config.yaml
head_dim: 64
norm_eps: 1e-05
bias: "none"
extras: ["capped logits"]
init_std_o: 0.00458
init_std_down: 0.00229
lr: 0.00507
warmup_steps: 200
batch_tokens: 262144
Each number is 200 + 40 x the weight over its row's rms, rounded and kept within 0 to 999. Layers, rows and columns count from 0. The size before them is the row's rms in percent of the matrix's.

# up: layer 2 MLP up, 2048x512, rms 0.145, rows 1513-1537, columns 384-447
# down: layer 2 MLP down (transposed), 2048x512, rms 0.138, rows 1513-1536, columns 384-447
up1513,097,210,218,141,114,220,236,273,184,224,152,157,185,175,130,173,199,172,186,258,165,128,161,189,214,157,220,193,263,157,200,179,349,260,251,204,207,160,166,198,179,203,228,251,183,234,175,167,160,229,253,168,208,170,138,200,170,192,290,185,221,186,172,177,208
down1513,099,232,140,258,185,250,249,208,253,257,247,157,140,219,184,242,230,235,198,229,202,110,222,191,209,158,224,196,195,271,219,171,235,231,215,127,210,218,203,174,229,254,194,151,103,194,173,140,120,176,184,278,182,201,215,222,141,185,149,212,308,215,189,171,184
up1514,105,193,219,227,202,117,264,199,196,186,181,242,139,163,128,139,186,268,185,241,187,251,234,247,239,243,165,179,95,151,198,182,192,288,163,224,259,165,147,184,194,177,191,178,212,218,170,197,180,161,223,207,207,213,184,221,164,174,135,188,203,218,206,139,186
down1514,104,160,185,238,266,131,180,162,237,180,178,133,149,232,118,151,182,167,208,160,182,162,209,193,209,207,159,235,193,138,224,151,194,216,251,219,181,219,198,265,166,227,195,238,240,165,251,200,210,191,169,208,289,161,186,161,248,251,225,226,286,198,238,195,153
up1515,091,235,202,182,157,215,161,269,255,125,240,180,268,152,224,150,189,153,237,232,234,172,274,195,257,337,227,235,196,222,198,247,116,169,210,206,263,191,243,191,169,197,299,259,161,262,215,119,193,227,210,192,213,192,200,117,262,200,237,177,142,154,222,200,224
down1515,096,230,222,223,214,192,234,200,244,266,223,237,219,237,197,183,223,187,192,134,197,236,234,166,164,207,182,179,182,208,192,117,189,188,160,155,197,215,141,181,184,237,156,195,228,118,169,229,250,175,142,208,174,255,207,239,149,191,257,250,236,185,198,195,177
up1516,105,212,209,230,205,192,220,156,164,170,286,225,216,176,264,240,229,230,228,161,170,210,174,215,186,224,163,226,251,132,224,199,257,222,140,193,203,186,173,202,238,209,210,238,149,236,254,155,234,242,179,179,242,170,173,133,155,156,161,200,184,190,212,128,160
down1516,100,221,186,200,135,154,148,192,139,244,190,164,184,179,188,146,146,222,172,241,235,203,194,292,125,230,256,226,174,100,171,187,194,125,293,188,200,223,257,218,118,268,185,170,187,191,215,188,191,143,188,192,220,230,205,201,215,123,254,164,228,166,155,176,175
up1517,108,267,261,180,231,193,189,199,216,221,198,189,250,129,196,229,217,131,213,119,217,175,199,128,225,198,181,193,172,298,241,283,189,155,219,162,207,187,253,216,223,247,236,180,194,112,176,234,177,129,169,205,186,175,157,219,204,228,220,268,203,182,306,219,241
down1517,103,283,247,180,195,188,172,217,233,168,223,257,246,248,174,297,205,175,225,251,211,221,216,175,278,112,215,201,252,223,245,152,187,264,174,169,210,223,246,208,278,270,225,182,191,202,162,167,203,250,152,157,237,126,223,173,154,138,160,228,205,268,179,226,233
up1518,104,200,211,205,226,200,111,165,267,181,243,220,185,203,240,160,214,165,164,155,169,144,164,256,157,194,220,201,128,174,186,172,192,163,129,213,257,173,273,209,345,231,196,147,181,247,220,138,204,189,255,210,171,232,174,190,192,219,213,203,196,177,233,223,215
down1518,106,187,234,222,193,244,195,221,218,202,242,168,203,273,174,189,210,196,182,176,203,222,205,180,203,128,225,207,165,154,140,220,201,239,162,205,150,189,292,218,172,225,170,249,221,213,150,230,202,196,208,205,201,158,229,213,134,208,126,139,176,218,237,173,184
up1519,090,181,187,229,194,178,225,218,128,192,142,248,113,255,190,213,192,206,152,159,203,192,169,204,172,216,247,178,221,128,198,196,148,216,182,223,198,314,237,194,162,197,273,294,219,159,261,143,216,227,145,151,205,241,223,240,213,162,222,151,213,212,226,219,197
down1519,098,230,282,166,240,166,165,183,160,141,224,303,196,229,155,237,137,228,186,227,267,196,201,201,232,156,139,125,168,135,224,266,212,214,182,244,237,218,211,192,281,173,201,230,154,152,221,128,179,169,207,233,181,202,213,302,174,218,205,232,129,199,246,205,245
up1520,117,227,163,230,95,250,156,186,200,178,111,221,190,170,214,178,221,178,158,250,225,205,208,195,226,122,162,195,153,256,193,236,130,160,220,215,228,220,115,205,241,209,238,225,173,177,199,215,224,241,232,194,264,233,147,172,184,169,210,154,206,190,251,147,225
down1520,095,213,216,84,199,200,167,266,256,201,210,251,231,130,250,195,168,185,148,148,260,167,215,156,270,278,196,184,205,179,173,231,249,258,236,229,177,137,163,247,178,113,154,238,191,198,205,167,168,164,183,239,201,192,187,202,138,215,196,217,227,185,237,182,181
up1521,105,200,238,232,286,177,202,210,217,174,205,200,223,217,290,243,248,230,156,156,271,183,203,140,252,245,178,170,249,163,145,160,102,201,134,231,169,256,119,266,221,204,204,291,183,232,189,228,265,206,96,192,248,201,176,149,212,195,179,162,180,196,216,187,148
down1521,099,254,192,131,197,277,197,226,159,285,221,169,192,212,150,145,229,205,107,196,205,175,208,145,241,158,198,180,172,164,135,208,245,170,240,284,175,163,227,223,188,242,213,200,221,156,203,171,154,224,236,258,146,210,218,295,160,249,240,269,236,225,186,170,246
up1522,111,193,164,260,112,205,110,232,126,220,189,233,182,114,192,242,178,94,211,158,202,216,205,178,211,232,215,252,252,216,197,221,216,118,212,197,244,177,236,220,162,164,219,162,216,183,190,215,128,198,159,219,223,121,240,184,258,256,195,130,278,205,245,177,181
down1522,108,224,205,194,154,146,301,59,226,148,235,242,235,235,168,115,250,252,289,199,261,234,154,254,167,218,141,232,143,195,233,161,240,238,230,246,231,208,229,171,229,197,242,224,209,159,183,172,250,193,180,129,174,270,224,152,214,275,185,176,265,197,245,269,192
up1523,093,145,212,264,200,182,226,165,321,215,205,218,221,188,279,188,212,249,61,210,174,142,221,196,87,188,247,157,122,197,261,181,166,175,157,222,196,219,180,289,251,281,79,205,208,138,153,175,253,167,192,172,220,195,204,248,179,234,199,245,250,212,162,251,181
down1523,088,232,224,252,211,149,203,175,169,165,170,129,243,211,98,273,193,204,267,158,128,259,229,228,254,204,129,221,176,202,227,153,206,172,192,200,209,210,227,205,177,113,243,225,146,207,227,285,222,254,243,282,162,231,171,179,235,265,187,178,254,214,234,158,187
up1524,118,250,139,160,247,172,156,238,150,194,159,129,291,240,145,248,232,220,178,214,240,246,140,249,208,178,200,229,124,162,186,182,158,219,234,187,187,204,222,221,212,264,205,196,231,173,224,217,257,233,240,148,334,232,215,161,208,213,194,175,248,169,182,256,186
down1524,110,203,244,182,179,158,128,125,201,237,148,181,245,173,250,202,255,238,178,156,207,268,173,216,222,244,208,216,224,249,247,238,185,233,213,181,160,142,184,213,167,145,217,170,217,156,185,175,235,189,167,215,268,215,195,167,207,175,274,236,221,194,296,170,246
up1525,093,214,186,119,310,262,191,186,187,166,208,218,210,238,207,247,189,185,214,156,241,209,179,170,141,200,234,203,188,143,253,144,153,276,191,205,179,225,235,166,296,187,182,172,173,248,200,164,154,154,233,192,152,178,150,277,129,208,228,330,206,187,231,182,251
down1525,102,240,233,149,261,290,235,191,236,233,157,223,211,211,216,210,261,219,166,186,196,337,220,191,172,203,265,153,232,224,230,156,198,164,265,180,208,162,149,166,228,263,173,100,211,320,179,224,106,214,135,234,160,200,248,245,174,208,232,167,211,212,170,222,203
up1526,090,155,198,147,218,120,199,209,140,250,203,183,179,190,215,228,200,203,193,245,194,175,151,178,213,179,126,219,207,165,239,246,181,220,276,250,153,63,196,181,214,177,258,173,142,180,139,183,221,154,220,214,166,266,189,255,185,190,138,273,215,166,189,147,202
down1526,096,198,195,213,227,142,236,162,250,214,233,203,211,231,170,240,209,262,173,173,188,152,199,182,225,193,113,204,182,173,219,182,101,103,201,239,194,223,200,188,154,182,187,144,220,295,238,178,244,283,217,187,188,285,118,177,188,194,188,178,221,157,149,197,193
up1527,108,259,186,185,192,185,178,289,172,222,197,219,243,233,240,212,148,228,79,252,197,152,252,202,276,145,181,236,201,255,263,272,184,188,187,194,183,171,235,246,147,230,239,215,208,164,212,177,180,152,231,188,254,236,214,228,228,233,206,249,180,233,175,113,215
down1527,101,184,252,192,222,213,276,230,191,268,219,186,214,180,221,180,257,156,257,180,235,236,138,127,169,215,209,271,141,153,164,194,165,173,267,227,220,225,151,182,167,212,269,288,250,216,226,214,277,149,220,184,198,166,179,261,240,131,220,215,198,212,112,139,164
up1528,107,235,182,237,130,216,139,182,172,206,141,125,246,238,208,83,239,177,252,88,235,194,206,166,157,128,172,185,199,264,139,168,228,286,267,197,253,161,244,213,193,247,162,267,157,247,239,205,229,157,273,145,235,148,258,183,170,191,147,259,214,169,272,188,113
down1528,094,187,236,240,125,221,230,142,251,192,194,166,185,228,173,215,177,190,171,259,178,211,184,253,233,230,203,272,211,236,174,198,269,173,150,161,178,201,136,175,198,143,174,188,192,221,177,205,251,217,222,206,214,203,157,165,206,149,248,190,244,174,165,179,251
up1529,095,193,194,196,140,187,220,235,184,130,130,196,207,157,161,164,271,205,249,198,266,240,254,322,186,206,131,159,212,211,242,197,196,195,198,197,155,176,196,126,231,205,215,224,140,292,272,223,180,260,160,178,220,228,148,147,181,206,246,178,229,160,174,190,120
down1529,092,192,245,147,236,228,192,207,179,192,176,219,190,180,211,205,166,241,167,183,209,256,208,183,150,243,223,201,242,248,188,180,135,212,187,157,261,139,226,195,215,136,232,160,166,228,164,235,137,139,255,234,212,203,254,238,150,111,214,113,214,242,176,262,169
up1530,111,212,139,105,167,183,229,265,224,235,188,181,197,217,163,203,167,222,173,148,218,185,217,171,167,184,289,196,219,186,219,203,188,211,201,183,210,107,205,247,208,253,201,184,155,171,226,216,229,172,165,176,189,209,142,227,255,293,162,226,250,145,223,271,168
down1530,104,209,188,166,216,253,173,183,210,182,283,198,244,256,128,241,227,197,234,232,151,146,220,149,249,262,206,148,265,169,143,156,172,245,158,136,133,217,253,182,164,186,225,145,222,143,183,266,159,119,180,206,180,169,273,186,212,216,120,157,219,158,237,184,194
up1531,095,235,250,227,216,289,198,238,224,185,257,183,202,196,179,216,180,241,272,233,169,232,212,238,263,136,177,141,175,249,180,272,258,236,179,126,187,238,195,173,210,164,173,260,197,216,244,209,232,213,236,200,280,234,143,188,205,148,272,242,163,182,206,231,216
down1531,100,196,182,220,204,183,186,132,205,183,119,251,185,200,252,177,220,191,166,217,184,247,229,198,243,200,170,131,200,231,207,266,249,149,190,238,193,245,231,195,169,229,111,185,225,272,207,223,266,256,159,216,145,98,162,210,128,228,277,232,235,159,121,183,177
up1532,112,166,181,201,216,201,145,186,156,194,229,217,206,205,206,158,229,247,154,234,176,110,254,179,138,212,202,204,160,206,243,235,164,155,192,177,202,235,173,230,263,198,213,203,172,156,258,201,256,229,173,149,189,151,219,188,276,213,187,205,232,196,169,267,225
down1532,103,248,247,204,217,204,346,182,156,192,220,276,135,247,260,189,207,232,217,208,232,163,135,242,205,279,254,180,226,223,190,207,200,275,208,163,212,259,240,179,230,250,102,200,146,199,241,222,164,179,177,218,180,139,215,244,154,193,180,243,185,205,224,197,235
up1533,090,197,151,199,258,192,197,147,219,199,149,238,207,201,181,271,186,200,195,155,174,124,124,227,103,250,167,231,230,182,140,154,209,274,166,276,132,160,194,239,236,177,211,296,237,137,178,155,162,159,207,196,188,217,248,208,245,201,253,245,222,209,226,269,228
down1533,096,213,265,191,159,261,206,190,136,200,217,242,238,172,288,188,182,232,190,219,242,217,232,89,215,211,198,143,225,256,256,227,238,208,188,168,200,234,193,174,113,208,277,194,203,309,240,210,139,166,196,181,214,237,230,178,164,207,221,184,216,206,88,181,169
up1534,079,139,248,222,171,167,281,156,260,130,228,196,281,210,233,149,231,169,254,185,259,168,268,165,168,227,225,226,251,222,224,165,192,168,211,217,224,273,264,160,225,154,174,174,165,268,207,190,195,242,234,169,166,117,202,192,155,315,230,110,212,157,231,186,204
down1534,094,177,199,182,185,190,205,153,280,165,231,197,219,97,251,226,267,163,191,130,185,235,205,194,217,198,235,175,225,234,138,126,227,218,185,137,117,216,277,233,184,192,228,144,162,163,279,181,210,207,230,210,232,147,181,249,271,247,233,225,209,188,312,211,251
up1535,112,119,190,165,204,199,201,180,258,174,180,236,218,196,185,112,198,177,236,200,153,168,202,147,236,227,230,144,136,148,250,177,258,266,154,141,221,100,186,145,238,196,238,187,190,122,140,160,193,202,251,159,120,234,195,187,186,249,152,186,211,199,200,169,190
down1535,104,202,298,235,155,239,119,171,173,160,206,262,221,176,227,234,242,223,207,208,127,268,181,184,170,175,174,253,182,209,193,179,189,129,195,267,169,234,198,186,246,178,223,193,215,212,127,168,126,178,200,128,249,241,209,158,179,74,219,169,189,240,183,207,211
up1536,101,182,163,164,151,178,187,165,198,168,188,113,192,176,249,185,219,204,229,185,183,210,171,175,195,226,214,152,219,211,240,160,196,243,203,186,167,220,247,215,207,205,241,261,190,192,152,250,246,225,194,187,181,243,203,206,131,218,131,222,253,214,293,277,159
down1536,110,113,171,228,202,192,273,195,180,180,271,208,279,192,226,184,232,172,224,199,175,244,217,127,259,170,118,191,159,231,180,212,202,213,197,216,209,199,171,211,169,177,111,196,156,260,221,153,190,181,190,204,222,246,153,242,163,210,181,229,188,203,214,284,207
up1537,090,175,188,219,205,131,163,206,219,267,199,126,222,141,188,110,206,191,144,215,134,167,191,190,176,232,187,220,155,112,214,238,137,159,193,215,147,180,242,180,179,113,187,155,174,172,170,121,206,262,153,231,230,184,162,125,198,224,154,159,249,201,236,158,208